Weights of a small GPT-style language model, trained from scratch on English Wikipedia: vocabulary 1548, LayerNorm before each block.
Each number is 128 + 32 x the weight over its row's rms, rounded and kept within 0 to 255. Layers, rows and columns count from 0. Numbers have three digits each. The size before them is the row's rms in percent of the matrix's.

# up: layer 8 MLP up, 640x160, rms 0.0591, rows 68-110, columns 0-159
# down: layer 8 MLP down (transposed), 640x160, rms 0.0593, rows 68-109, columns 0-159
up68 098:130074115144112164124148139189102183135134171149087145141164127167131096148145115131133152038183097131073133150130054176109130101151156122177092166090107097054135122205104085121135132148144065122129122111153120080067145093112105067092051158101094143110113110158142135163098144115128113125135116134128101189090173139133091174129174217161142132145134110146128152116153138141176118065158150194146155152092147158156127143111174156126112177138107159144184075094133152109143107152117108
down68 099:122059159105109144192149163161109159133153122091114048130107079118104162146097113090184131125156080087169174116125185145124175131140121139121147104162050149159123095152138104191151124161136135116167142156121106113159101151133151163152146106109141128088135126110043090114139113098118149109148166160117134115138076075138142081122109141183074163158191086145112074130152137175142136150145090060135133084123103114095143120148100125120098038126166090137125157151123034114112169086118190
up69 094:149136163180102072135141137138118152136183129167096112123171099143158155160182100097194109093149134115098120124063149127164133118148108120141156178142161132153148100151065096115148115171102189120101120147116125175131127174179061121138126112157147083146128126062133136064144103155116119172145130162177127135094139121077027159201139143105102142116128121159112101078101118147117138117147150019133125129123126124092159129048155115096158136081154084089124152107172153070123150170074155
down69 097:094152125155109095135132128137169126171128164070175154099106119194133148136082165104085130167164144106074146151114080092132137101147130100145172100145153025117076135094186108122096163099147095161141087147139064140094101093098122127123159120165134076082060107185055143162145148159151125124143133140203160156092107152123106187143096149126099166137119114118109121124152177100163094169179119145076051080101160135123144150124183144147108103135077154131147159123163127197148109145117153
up70 094:166109107125128098083204137175135097128098127162160119162129132148109142142122180180130157126157136083152127125114091070128116050156125162162097113237101052142119031151120141108036108114104194138185089111145116126130132137183133118079120125083144117158150124126081141114157136138146171129173099092136167099157082105092102118083124183176164164119132111132142126163090187092169130175103101158166120121156110156092150116159151157103124115163122157199126130150141109094135142103127118
down70 089:117130129095185145114120176077094129163149086090098134086143135145099122142147153075136159157089078142106149136119187165118178138134134071098122143066111126114117189055160099084119136126137090123125186128121120162092166113141158128144078108063130053118129147182151142153092116137150108096163153148136104112147175155148135097143063088144154111089108171116189172180109130096087106146130174117077180153124126081108078106179067128142136134206159137158105119147098077178149145141102072
up71 098:127128129075131132065128086107080186138122169175156188126123085152090099091137123132094149130101129111108166144107102134117154119189164160117084146172064068142106074132169142172154158099119172131083125147083197178109112174204108085134154177113097088104114146097112099074121147155128181114151069081219135073169151141142110105143140115152124111104090109133170053131186127128147109101169133141177124131134101128124135097121166137137123106122120190158127115082097141128148160078158146
down71 093:114117086136150095096151125167140122091165115171140048197126128125124133114037138103108114153185158121112103098140153132105110167142128116140141129166160093151142150148114112126107130077134152116097109070167074161138136128193116126124085179140085109142183100168079157112146100149202099115132174140127156228077097108172164167122132094108167158194138075161127164098137136117063116107098086166093065125145162149150108188130140116137160140172092119105108091170126160134082077136116117
up72 089:203092088146111082109123113152132094116149132133124139161090123117128142131106099128128107144115170055169171174159076114159091130141102129142085116170115141078176074146093090159165154163122071152140091118162105116093055166086130115091188175111073125141096124105054112109165092134133150190110129131138122106120056101179170102060136106120143143122162102103099174137118143094171102148182129110161161131112109164096127066138158139115142121099066150113182119150050104150159114163073120
down72 084:085114150132114120129099129120166111137116059095125140129086123164101109156104098104135145124112110148129116077130152056098097093148099144162093142117112140162101168128121171101081148146101196122069110146184142114171144136070141118167084135099193173123070135150096142120089072104135107118145096104126149084186166121139043182171093180116134115115146171162132106126166058144124147131121119158063028093211093100156165077106122161145088106123117107134121139133104120161130162081137090
up73 091:134100175118156150154142097132068121160143181104188131132162100066129133152141102164133158125181152092174079083145168114109122185182171166163108076145148153088121143099153066168097144135123151102114126173131225107117096163144084141132134144123094160141111129097090096171168087117131091125135171119110077130068057052086097107107128077151194145138093119158141125130099067118082075182154160120142123145105106143063095139138114145127120168131088156119188127092129112110123121158122155
down73 082:183054115138141052145148123146204111119104173160095136085148118115114141172110122092091147156135091146136172189179116155152139060092134139097146140107146094117162099092130097100115087121057174146130145154117087153134173166127107115099135138134099107097135130129135122123059112145125140096092092121101204110143135179101166145101152199147085133062103129146127093140090145192091154092160054083113076131104151133186142138209084136146170167136100132132148145170149119164100140146152102
up74 095:167152117092134127073165119147078106137146089090153127151140146136173111075064123130123128129064075100117115086068158112176198090105107081107165151108173176134141195112098080122128131143169166105086128094169124140125060096092134147116131170156094188096127182086125082092112126092145155095164099108132147110161179187096109137078127099130138104139173171172125138090105151114141093153138140118158095113173100146166144121080121222111106153118143115139130100121133174144079060173140114
down74 102:152115170160125113168148116144085154132123102146095128124158101085090147089118100173170150133096121089150168083093154112090106149183087173174139175150129124147147126053132110200165128103129108180105120155130106106125186174102109122116130121106151155093172137166109097157126050215080079164137167152087085173138162114093103160114160135082138134122118165164146150174107135143119155146092066128121122092151155132154056203168150088106172127068151081126140115157113160110154088091124182
up75 093:171168063126142108080110170118165116116114134087103101151126160180124158124115109146130131084150025136143133118115118154129107098124160137100168147159095132129146150189137129087131132128108147078187146180140125138141061172145141129152120074113110113202163090143135202129138079082163115137188185152126109147071100110115135175130043164077118147142080110112133122116138147131136107116166081187144092101088100204120104205086163153109128142113118095128135070117128182140117095120090104
down75 096:145108062101144109156189139148061113197072133133154164111166132127100109162132073113116087107103136189059130107148089092144085133107108107139113117173060079107177101108147161146137184146159117171098126145168124138118119139167173082123149135133172123159133119118102173126158161144132126138152071143103134062104096123142125130181183085127159089093120150127138145170108121110090086112107138085187139114110166173221124159130060121148169125111133152133098107155127088067167202157155120
up76 104:163107091132131101140090163083115149126048165120074126113142116190069104181129157161105121158189149093127156166127118087082146127172135195105103141138046188127143117090100069090130114088141106146126127147121125074114120191137102122200111126068151188117165106132110132111124120110142123088166117086112100137048095166160088136136136160109167205112070140125141135126165140153163153133151125097162123107026109123129085174124147137145133133131106146125120127107097104067136111113147184
down76 101:075130109125142107123174077096154135204152168183173149126095143099124142134145121122087119121101160211034119124137190125105095136161129088132167089117167080024146172146151112187151145122100140138162101151180119123130164116128074106128117175134103175152101112206196161104107107165095164118117123100139114094149117179116160134163130121124118119142142130147093113159086071129093142127143084145138090086104157128155176110078089115078162114155174107124077108141134188141109102106157130
up77 091:160156139124139138145182132209137106098070156107085124130143119126101079113155165167093125110133148193124209105166124140089113134118087191159129077140111087112148138115094119097136138121165111106143115155161174069098165044064118183093157154108106131133099103148127165093093086128143120139161151144147130122105103079106150113137126172154101096121142039104197125172106141161147109133150147126125199099059168134159120121118073116132166142147179171130184137187097103142129164111089083
down77 097:070103136132078121118141117106113093155177150162142140084184093182169119107158135088133104128048130099113113164119118089116095097099170128160133128163180131183137175099105068113156116104202197111043169112084106117113133129125089142141110143043166154115126118121106084081127132129152045119110097115110122136168117099080115144102136115151139122123097201101136117126164201103127134057133099191139104161101131095123144129131139146142159111209139132109151135100087134173142109127186160
up78 097:186136127092099137186171075127123120069153140140159131074145132123171128133142110095127133233122179134175136176118117128134140115150110139131130116191120119167096175082104114095160110129114167093130110106145074110097156121134061118163054139167168143114085144173118106126091082149152139153165127204117176105103136114091092119074154183132128129111095118101153109162137156128154122142179147136130174108112136156089127098159125090124227118072087156108122090117121029099151096100150101
down78 099:116079131113147067128113192112109109144114090128145078185087099138088138137130090190155106131210146082082140125167069141103140151167094065080073154120143103113150060072164147125079114122124133164164116152162147139188121116114115127142180159133127164138141115120185153158167143137142083132071123149129087163141169130167132162198143166132108141161109116108159183190133099074077095141094140125145147155093195164094092136059129134134126125156083129155148128082146132185097096136109139
up79 111:112105135117119103105140151120106053147171117091082081132114095070149209119101144135116183163171099211125074189133206092076146099192079085116184164094106136110099133156120160131125133111137194096137149122171095123087143121127114114097139119154141177095085086100147113048070069109132128110182059117149111128132162133142094127122107118140104129146158137132123064127147163081102121165126129109164122079113099145093118126128168131143185135115110123107172165158108064136140142123112078
down79 107:130138098135123183143145123124146129136137166143123150133147153107135083120153102145126075063082097162090149111142091159134130168073135170130123104099191073123107108076156106111141088143098106119136210107117110124102115130152158180116151171095138128134167136133119109148155199114172106113084058155166166079166090135075099110076177149173163094134161129107081197117133078163199157115131088130107134101232103154122105135156136116182150163144124062100128128107163168116121096177181148
up80 090:119069096127140084131161127143100095106142112146151188141124147150130023140148191188160110142148184142118085123121118134093134142142129128113110073102089129146127105069148113117186130111140135137110111158142186060103143122116149113224101100174111062108104167124128140114113117166147142100104175165082177092132145197167113186134088178116100125174113193168107123115111160138140085138195096097174113127132133174113109187145153149135102108191144109164098158110110131065115082131120123
down80 088:170103114120153123087160111094111108147115144126113115131134157098139156129130098060104133125174083144134139088141143108157147179121135095103148164134096129158184093130097165131140104097139160110125145119105084128079120124078056119187139135097138096100147154108131112108163054171141157153127127132121083162128145096073084035095163158148168115095127115122146043182140089198082164147188110083121106117067110078077113075148160090118079160091174134081088137080104138163164120134163183
up81 090:108095104141095147116125118135173055170117107092126113088115110169114145071152162177148117127190101137126140118163120102099139158143094120213149146189195135141174107072146121131143120138135146152111112115170078115126147146135109141163113158083096115139073106154125146103107130143132160119087142144070132147147152088162160099076133069090105187078148168127089154114105120099109125127159170161061124044131139118046115094118115199102149202137086076104124121162101089182063108136122121
down81 084:122123153132165165167109084143078163098107085136100125201192132075170116160146113095142106165091107136122168156102155094130125127113122119100121144076090085167132144099115171149117102140114126158085157120086126129116138109074135053154170124123124085178130162161115094114176156134130139109169147044086070127094119096142135131187183149152135124129070122116176175097150101064102132115136124145136112110173109097181143168153114090040203068162148127124126148074133155193134160135127160
up82 087:091075159122151126204165108097135083121136088070121095207144149111082136118073132171182125148145181024071124060113160085148072099126156160087122170124112163132188172147117176078143159127145124150134087150106160128118044109112141120110158143115115147127095085107152081104124090143111116141169156133149126169113141129066134089166158105084138176163104137107186145159153134097090106143134138110157119127114145107145064103158154128116168195160105123164128101113141132138168122115083150
down82 094:124106079112058139143149144123152124137131154102149070140099155162065094157152145110076198127150209172149076141203096104167177146133162131086133106079106104147119075168151102174099162167133128082204104066121133145099170140175141048120079125155117120096137154187103117144137215131132185134144138139152163083138099141147148154113135140189158145163135130127128146107066127134176105155128099141090126099130122161133157120111077118172159129103150122143185136125129100088140137145082165
up83 093:197095087176145132138143124093116136108122128143185147157153183101072146165167174143133115144171160141167110145127088135152082137121137102117123155087088109141109102167141144103130036100129152136190098162130064132125105174138101124113131162134136064174127112169106182095139121120184051157106057165179142118086128134113164194162167158182105149096148155106102147079127153112146192076119167133134161124158121135133116133141150080202158116097169154153147149127135141109117089210157116
down83 087:114119203114129183117118126098124178120128187105150126138126067136187115160070085160111128073138108169099093094187102082115133161174157109127118145102148143093113127093086117103071096108092109135112190121116157143162117123114166152117131101178122151117124144111190113137109084121121188117141139113147122157179168094162149084109084119065103160109111112105091118157178149081120198167174113104101155091096179111109137127156100142079141188116189119130171072180111143105180176065088130
up84 096:130107109124196134118086087148103056185104176142127183121120083121109136114176123133107099126174133109126093185092068181101093066112153158136113207139128157109130105134154095140071104116199121225082174138139079121144143131139117121166140134107086117154126087094155113099109138169124099104123078113155128177112129059133107143155143104125142128120058124140131107170086123129215157131120065094148122096168100100134169128085153149114147085127077173130169151119155096145146154182128109
down84 101:165150147135158160158141139062173162126170132055096117171204109112123135175186130171194166154114154108162121142108123163117112116085088094111080150160161149059077142103146164159158193102119143109145137048124074154117066139082093136196108146151078125115094143140166101109138137079126136136114099145090133134170073144098123169142159109099107109132132167121090151120116143105136122111135150122130145122066152121146127154182082175107151152057145140176125096145126135050167149167082150
up85 092:187143141145112128143155118141137118157142119099110144063141104109109158086150152186122201167110162129185119197130087162136091124109145140144089150136140134109073133076164124132125116127135116211043153136133141100157089074153145132087107180143096141180162125094174139076111105145084090139092143169111076072087076145161100157143149163111101141098079135116156077136147197160158144056129165124140080097147131139143122159144129130176187085121125151111146106186150123173137092149128059
down85 088:073107133128118183080159162145125129076125141155173142119108133162155130169138118117118120081164106187112170124081198088102144146129123146131155154173136124106148123102156128107138157142113143113134083133130099084118109128179090134110128067159144160150085152177145140160121188070179096183177136124162130125200111119127130118145124139183173085134136116215137052105145085048159150160106170139100075125076186154130113097051140154123123150158161114114107092078145107090073118098114177
up86 094:128112111164078131191161115122087120138142168085075120127128062117135092121146109148169157142115144128110145053123124112087102120090131123127104174193149077159178096086120207116145115102081156172139171177100110125179132125124112119132142113130125088137194053158124150140099101146171107193141183169107107131050132149129114070100158126142096127091108166115065115170130157105161126164155148165135144112105170156115130168121078109171163121094109066092174098204087168105138135141156133
down86 099:154137161168158180115118174133187144086148087168171111147166164100111141117164159104108163116137174166136107106071188167144097112136155141137093066084133217089076120134074119128178149111174185136128152140118114127059122150123141123135133126145125149078080181130167087129164065146155150094181083105155120151182143125105133158065128090181146145069139116177199130081091106153129146124141171109123091135146098176155104131079187098086124152116166134128135122086123110139087104131146158
up87 081:134138148132143154127127145082098151142111158156158139130164178183110149132076101089151102246084147166092124113057154172194104161088119111091164134147143153197129123123107155122115130079165181137184103115149136124154152197108137136122108166135153092104170129145171092142065092131169128151164116085112108090103159153167152165153161124171093145079119122118123096156107127101104059121204063094104099177148161129143111104140104139085155126096094184087163086104125117120100146129164107
down87 088:094169162110099167177132115108132102095124111083143065118093115096117111088151104172062118080142092087138197158132057110145179128097183163112126102165066163080101122168069096151126127174160106113114121136174069081092123112152169156140111159077094167157135086178151153163121124183128150137094126115131102055134147102122096142144127097106080177108091106074124095109088113113139190158085109113185151076125077128146154185115094111149137140158123156127066111144114150120142093117095107
up88 113:148103107224132091123120143126130131088150080059054139164111160182131081072147100087093134120192135077134156120115153148157114104137110093139161169112124146075116123119135135116110111129088181155039116117160172164106133124116093113124140162200146101106076132130151128145169088133169101149152132168152126147108128094118149140131140105099148139117161121105173124093110107061135140132118108079086181152167086213157072079080122085142126084099116116088155150137110194145120149117054107
down88 112:081147131120110111110139110132184182162061122130141149095027097152105149132136107121137131203139133171123148176139167142117179114179081120122129101140125094107181142148171089176116074133139055134123077156106126148158160135099113119140077118113093102104119133192149102175133124086133136061145159170152176124105150131112105115130099123118154120125216153144125115095057124193178096147127178135105116146081075128101153047146156124144102136174179197109130101140125149127125136121177093
up89 123:123133056184156146094150174103103115142142132112107087057190092140103186159145137144178124109141123137158205114127113092120086150039128135132157072148032117191135102105105112175113126133129096131138189127151118098125111095163101118119179098080138075154098142130071127144141171165133135099146146068067148139085119094130171135119161157183115133163148134097062134098218124100147120143154148118127102083091106158132131083139101142138152164121091170118133105150173153122102088122153147
down89 118:091114104178107083122133107135181158136156138123085157112183133163118113106126087132156079153110102201144113149125084136147102119136117099171107102060191116140153121154186211084100115108145152150113150106124193139117104161109123131083145097135149166079121139153101163139111053103141170078149122127122164107127082217207144149174122151158190100130119175079066181140127130117114177109063085076126159113129117180148095132104143133128158125142093079134168107143124149114122183126155148
up90 101:098135086075121122065125135114175137142096086151163137117104104159141106127138097141157135154112158095151155130101159131130096145070099172145164147139218133208153119178124067187162214159099130132113151112114085152143160189111092115099145131145083150116108137121120129094084119093125148160130124099173088139116093121130147146071152187169116087117089180203143085083110138178110127077111160167166122173081094161133113155155096095137124150137158103158114031129169120085143116131166127
down90 104:158147083148170168134168112125095104097126118170092157128130177104170101123088088166115137087098167167133109143154156096092150144128206140120094094103182209154130125154149101113147120114072081094116137161112162136163133099157154166080084136129163067165040108102116128123104083127118120100119101148195140135158113157101087192156168129064089100141159110054062088124161115107114144163098091135132172172154158115123073144170069124088100122159105121113124145067128122151157124127105092
up91 098:132148180081134160109116145179170114127147150096149106117147082099130094164107149137144145140122121191130045139116150103125132101170143125077148128119109116091165101104199167106108140145132116084176107104145089130116085127096134092193148165141128117135077169123146115106144074163140157126116106106175162173156150225094155178200149163076112090103118141080110128135163147121112184125133110118136147128144093136188151221115104133054111116105154123146124074117085096175142155167047103
down91 092:155176076174165130145140156127051122128069113150109168123111110087149146098164065126131139094122134144077132138133099187091151141095117110145116155135137148144091197173077121135147105071110139179174166178112143143068144184149179145096085111119122102115087092166134175154132168084120138144109150132148142109087139127187186044105162131076180094181088088131132147200100138141165124095069136139146069130122221164133089121157121137141131139110118142103121151118076136134135154106119120
up92 101:154116185139123110118117117172047175158131145143118103134101136090121100149174162153140100161145149158100172064132150137179085127146131085167144112165097146147179128104120070091119098127069116152083120109154109081145094104137152115099131118174101102158111145193182131167099128169150141117162079069118163112153148113151134097095143096078137155148131207111121157138159153098100127160143079180089133107098131119089077088085168143127146155151041109159146098197127165157108152224112115
down92 101:143151126133149158103135166130092115132128102136140142136127134110151117191165177096103152118127060150125131146155154171026102164127134054096182087099121156136091107117092110141129129093101149138102133115169080165180126132120080144128097126095139175187126100103129140095153130120079127152095143157117075172179159097114114218137128173164090082161072173120173162135159117109182159125192104108132078145194120143069165115125129063104106086133140102085125129144153135117068189097118161
up93 095:107107164118114185102093093100101095132131177119172135154147135110080175109106044126177131119143154146131133104157119084150058175123112122147137090120146127129085130097134160130098173071129147063120166165115162124119119119125109174131108136125137154144124093159182103081123091105129073039070113183107101142084105094144134111185145118180108068096128121158084148199098130103082096126161186092083062105155148131076123126117158099085083119164117129163060159109096095157123099096141139
down93 085:162158110153105111114094134138142130151118166087130140145128090142120095165108137118137113146130124132077179182123071157141124106070162132106126139152124091154115119098097109106066116137108152112124047178121146143126185094143103112118205069176075103121120096162154151162116179105119198147118150069145142134132140193191133088158104177122120157135140099105163119091136131165123103191135163111162196113082089137137123139158110123089161146024074117164195117076065121085142129110099091
up94 101:136114163113184064115126159149116089152097208116122112213138076108132084145121163104136133127163102077100217135156144160110149104160078116156153108145064074144120145134177105123174177139141147129122118102093084056081117132117138097133111113146127182105156099196113103108160117053147117172133117146067169103148116144097094136131150134158114100094133177154149115106134108157193178095132129135108098066127084145143162129112165113143175149116134038110163107138167136100143122151176155
down94 097:193091123120121151126162100089144156133086122051090124072146157157104141086112116119161107160103137109132120136165116103126199090146149157129164125086131134148095202117132149084128154155126167149105132168126100168154040111163101114091078115137142137085089070155149125161096143107121158089131073140082153146121140152094176139111144155113053088105127155092107160133130143067138113175169103184170143168123155171102176153095117093185059115108115142130139133133046075113168072159153119
up95 109:114093149156131097110149066079120118148139086084136118153137170193148172195165084106144085130050096118155062152128111153159132096054063158159107163177176133156115128118149132137117112154127189101140104116109095071130194095112104079137174137152105109158128150143179104106131138131127091124140166151122160139089099123134088130172097147156123110134141098158122120024166143099144090133140089088131132105128188111108174168051154175153139124147138127169190148164137125123148146160067138
down95 107:149138171102154090143117132137135139147116133144180109135122182083106097054105097124095084162171141106125092125125126110141128097232134092098127101133159164062094162142134115112058086112177192139099113104151144175104108121134130143151127158119119186113148060098130147123116126116169116224183130132078068146124127093165153115052137144097159085143092135137146043167145116105156106170120155183157149082095102167121135167109126082138120102129093110062144128094095137172115116117144091
up96 089:109085132129133152106130103081152116138118125123127101182093118128117084177129074078149103111159095118159162187155114148111109110140120143116099170092229095096163042139126123122105148157119091147080171178111139149164122148186139121155176129171070147091108105152109106129133157094130133118178141180180170097098146208050176175118155109077141118129106131152132125126084131137070198094096139116121188154178135129148097089158111151084121139116143144124103081168127062130124069125124148
down96 086:119188120138171142157104098091133052109106136130163159132169164159130111112161099123138147126127151098111095124168122152068136177185140164114133082089166140144068069072117106135098162057151173152039128146136097104121093118143113155068161062132163123126093070165122194125180128078102108164131145121074063127163132108087155106159111124159117128125153114166141108086098167166175119108140117120146163133187079115121123146183124087157139152169096115158141165176147136102192152140119171
up97 109:130114208169142130154108138135091116145150154151165157093124095171170127142057106109078201086137180108114124106146177123159123102101071160147115142062121124119215096074149133088115179103150157132158118150140086088105130146102130090113103156109169152156114138142119155054157115084092140185194182138116098061141092106123112150129116177179098155174117129114107152153164123094137129126162095192139163084170065156099110102131120128136069101114142139144113197118079152172131131138123115
down97 111:117115135108166158155145108109052158155147126111107128094166151090110159110186156183170177163176131093113105161156131065124153079163157077085180166113155098155124109083137107125104143137067160193110081101095200110190111153104127117128095076075100160134100096154112085163078111132122169190148139133100143115126169121165154123142091082136097112181163133099072115077154122195175122156141103187144114181132114065092134165121168104144142158135115125121175126146123128142111128132084172
up98 086:132132133178114109136088117123107123081195081142157181111189074123084071114148210137171116082111089176154130144137138113191158143081169164136095122111134184133121090109132083080192177157161129163166161134107110097165102089136154124145099131114147111166095116162115118127079137114098106139168119123176146120148217126086088096125115122154187105200164147185147070063154101104117090148131180149134095101146184176187145159153165118121138113146133114160116125125121098101136120106127098
down98 091:105187094216129156132134120138183146116132110083122083152099158122122114164062159134097093169152120138189166135145152171159135137121111137187123157132110133155118165155142209177104127095139127139116116154138068165202133114175178117167119180145150147140178146159107113134168186104109106176154144135056145145097143147048134159106117153147080126140110071095127152142061136168114159201109138109190106117097157105134153145161098087095126101092132162106167177125129071136107097102131146
up99 109:112144165151086148087121118126132105184173155110120093121135125106116141132134072146124170109151122077150149138078153143130076154108155092091130124153083137143149162091078147122124168122231125114164167041145158099131180096077101031148200178130182110169129085114144068121141125115091207142106121117136107107086108155144093172120100189106110079113147123178116102087147107153142134092082117152097147076162133134156179116128054154135127154145114128180132130098154097159163119130128109
down99 108:099048185054098133112103149099162157180150168186091135137086137116158114135090165155122076094176099133108097167101106129086161124149123100092119141153164117113138093161198154101158132101109140158162138109146137130115101117150135156118096118093137146130127089069196165091118141144100150130156149140160123129184121135110109133127108174142033162161163057086160135170158137160170133152126158129102095155105083149100117153103156087106182094122157108212090137126096074087084105107118064
up100 097:126114128165119115155126163094116150121153160130175107141081152103130136098099151111196143099141138153154111142130121154147189134120109112090126077163152098133122137152077127089117183120109130076155108117078159150071115102129070119065086190185143113146142114142131091101091088091136152145164116115078126134132059156131139121086196190122196069167089087167066106120153192100155146103171154172128135102119076158144128113181133194090083128158149184119151073129155074137129094168103105
down100 093:104145111130098107115162133092092119144119108179093134112083090023151121149120185094158152132149042120160086141151138164052196128129127153177104114131118097133102112123180173146103127118136078117136095189129113094124134152176161122094086145084084090140087151144154135149086178124090149181107115149100091180069106157133113137138142117133131167145135080141081142112100191142160077137125141154166137105137160118147129171158121162089087133075135180085133118127178156201126139178102189
up101 105:161109142136143136079177161105123097174163112106107130120186126074126090121155117127173131162098129116171146134070128095109182199124117137116092176155138149092154064135114142157145137116159098129158056137110094118117094148108147101146159125082074095138136131067109128168172086074132112120107155098108141160122138142125143168164118090101157112150085160093166145170090124105134100110139110057087121072175062124180172181150101109092168196148174073198163143140154122120080129172179157
down101 105:110168123145166129130089109131157132083127096137139071062181101127099142130092201133152077090113149124082155173205138083202091116131087178179142067149148107080187121068091116165095111097109107137105130173129092154122129119181098100066113097151116108136121197145149115131098149153126178114183157100057114112105182118087080109111163140063113137139134139147133130137142151167103077128118120120145117106103186130114162132100174105104155088082134119107164135111144081073148100116079131
up102 110:106137163107084126111159081120100139153066103116169147112226064170091173097193193088120125105111151086151125120134073126076133113101130139216143187118145071155120141170114138130143136103131136120112091134184150115099136201127137065160077128177155148132150139152148201107174148149112107070153115153063095109155119108130146153126097160138191172152073144096093137107113130136089157140064105109106091091108122168094136139138167095141128153172138115117134080113086148129120122110142163
down102 108:183112195052141152141095155080128144201158125065157128104126124047147109139057125116161142137104160120127156129159156158171133131141107124065116092085096124066113121112131159148145105172149093120128073144126166192104106156153143192139156183141115181094145128102105123091185126116114105143104103136207167139095130144095156134092101136103121150125145061168110140143117105170111127104154144132154178092120093126099162097141115188128147131156184148171129123135119101175068044181124119
up103 099:060098157192144169090143152115143118099107141113087152123084126103167102120118155116133168107127185115102152118046157164163167103161104151093148099123142164142185093181132138171146085158059137102118052112078107160087110143128118111136169153149130187173117139084159098057106123138068099080113071131096120083185114167144165143178172131111127100160146115181112124135094140170136096139080150144108099123124101205147154096139168105066136158125136088094146146126153141147187119086130125
down103 105:085105097085165142094123109103139086078150154146104116123098139160105106094058053145149126137174146138177128175145098099152064128061147080185124111117152106137142123102137088118122128128090110091124129119105125106105134113154171143117152149136125146161140103120104152169114118151098092124175066176119081086117134091181130126176148117161155098125088132114137125144165105081151120139085070095114145184129167082130044153091192100105123078152127145158120154156136154060123024202172102
up104 097:109165105126134104114135137141082124110176168098147167137050138059118121163107124144115187143115096171166149121109067104084185137203158091198124117143103109130091114133160108106179086124122087199123128124134049102105109174167109109147150137166156119100101093092154140067183175171103163164116111144175138095099100153138157136148168157110132145148123170111093135119033124122081150085156110124135116150161154190086143185115113114169128153151096068111164117083115110131084150112111133
down104 099:131150180165125160088124110177150167111159109176119124123178108121131119127121109146145114143132184138166123123091162131077110097073109137130156147103148159123151166099125079154163121101117083093046122122096179131161114169195107164049171147192107126083159073139102133123124196135148100148154091101067148177080070120107144165213106127078084172140109166136156169176145097145164148090086097118141111159134084097141135103081076161111096143119114150129113178150105117141098156115175165
up105 102:150168122176114099103154170163123067130101097140123147086133110085094132182107127200050138187139155117102125098147183095105121097109098116099121133166171107097149116104141125142122096089150127156161088129183127099174166148157113146103171178114152117115079123156118148124151126185136080121164090180136122175126130132114101136096074123091134141117097121103112119103136124075054088169194148105129126033179143144112147134094139102143106169162164175155114102214086101108155185183105151
down105 107:075127118178177134169139108154117149042112095094168147113195136169148130133104131077138152139149083126111125166132115064152080186095142125122171098102136197034087167169193145085136113156122161095130110114096151117158102097156106153161133131084167208153086092137152173128122110122126113120179151164126188147076087152148105124146107130138110131125159094175131075087115108120165132191130143145128094059156141157091134071166086091128121141118121130115122212103131122125125101108111136
up106 105:107153122176127183107154108077175108184149149126106166142168137116191120131192110168122095148081138059189131121078133138151159181108102144096153166200111097101134106072174142129159108127144128128094126073146120124153097120129116166153099197116161059133106123112092125110136088176075186186123153135111094131179138136128112141178158146103124102108064129136062098163143124124089111150093119112104136063080122142141162113123108102118099061126154118126180130088104110113208179148117090
down106 104:060111073127095044110125131097117148109170146146145170083135134155077157114182120180196184053152161170106081189153145145079119127124157124116114085092124140112102202128080125101136154100134163113149098130115135118150139148147114109121151116128109169114105120155152115122118193102110074101089115140095146119110068105172131135153102087141123124121140163143108146136103169041125131085140157111184101169093138034129136134119058131137143138121090098162184151102096138088095156103197138
up107 097:121140112102156141097170091139113116111087105105159151154127114109171096139138210128096149096141135133084076137226119114105092120117185116141140062139102169119108123102106102168155123092125095056086095135135164114185087156186095111112127169101125071193093135133132152082091177157093169163094107144093132142154108173099127066082151110136165113091102207138135113143189065146173073191138111144153098119126090110160136119143121142201121168149114145133161139147127148114114102086087132
down107 091:164141157116096156170114132155086107162111112143114134094154113150122162073114137121157139134083154186162100112130107147146162092081091143161149134115135097155078136141096138085161166096137096134105159100081105154100114076151125134107103094125103128124174158152113076174086129093058211104123117128172140149107154132140092084119110177144066121138142059103150192241141107161116133127095061193138081126141111172124172173121142126097113068090049114095076098152116113156127136163149123
up108 095:096076072114105107117096173164158166162133080129115066228158159166119141159088018117078123157141115119104142124086115102119048097100100098130148095120123127144176167148091125137116127157128129124102116122141148156075118102127112065114166173105139120137134099128113152149081184118124145086110082133167124174124074111121132132162092188098122163135066115153096132119126104151126204126114088147079135132160122131159126041121093100093152117151127173111082106088167113118088069159139109
down108 090:067141175155116148131122132119060104137127130149154110096152115090085155091147142180174105094121089166099140112190094160126169205168157074154135131170128094128133098140136104117135034145148058106079100132160136148173121121106150090104126157167135121118117142117150116176135093120104084167149047078117095085064114096143147169123160075208161071108163133091175169137106122097157113203135133138109084154118082143108114139140098095095130143128171117144158146072088095117135118136096113
up109 096:183161116144126174126141164101196116150163099080187116192125084104159103167164126126071139153137146131105136074095178091121159097103137178125127135125142084094153065126190159122147104095164047095166163156104110110184121046139139083090100121170127081120140161131149101111118112121120153143117123161137115136100068138120159178101150142165137123130115109139141127116114095150166086132071089130079154140103141134118103095154202115151182135091117153108050106164129129056092063150132161
down109 097:130139161099148112126088112123149160093137138114146120092171089173195077127140115159139155098134148104127087101193104097150097120164195148093129137203072077223118152133101114124167149180159114058111135081143154114119117114063083156186099149087128162148132144114140137108143158153149114105117114064149159082134119106120104040126147170167067126092075115127162114098140147126125154084091098145114164127093176098131098079146140154154057169113142103104126107126096098105102108072087141
up110 108:124139089091140145106221075102099098150154159152201202167104069131090103078119137091128063152121124144098141157157159117136079167180110149186141105131079172173130098077118147150105112178137116160112129154148078060101131117120135111128103112085130108096134143136095142153080133127172075144121109127082099147114164154142135077064145102131172172155107160088139151184151144133161146110098158131114094164127071192135146072144109163132138107122129141104133092072181102086115187084109124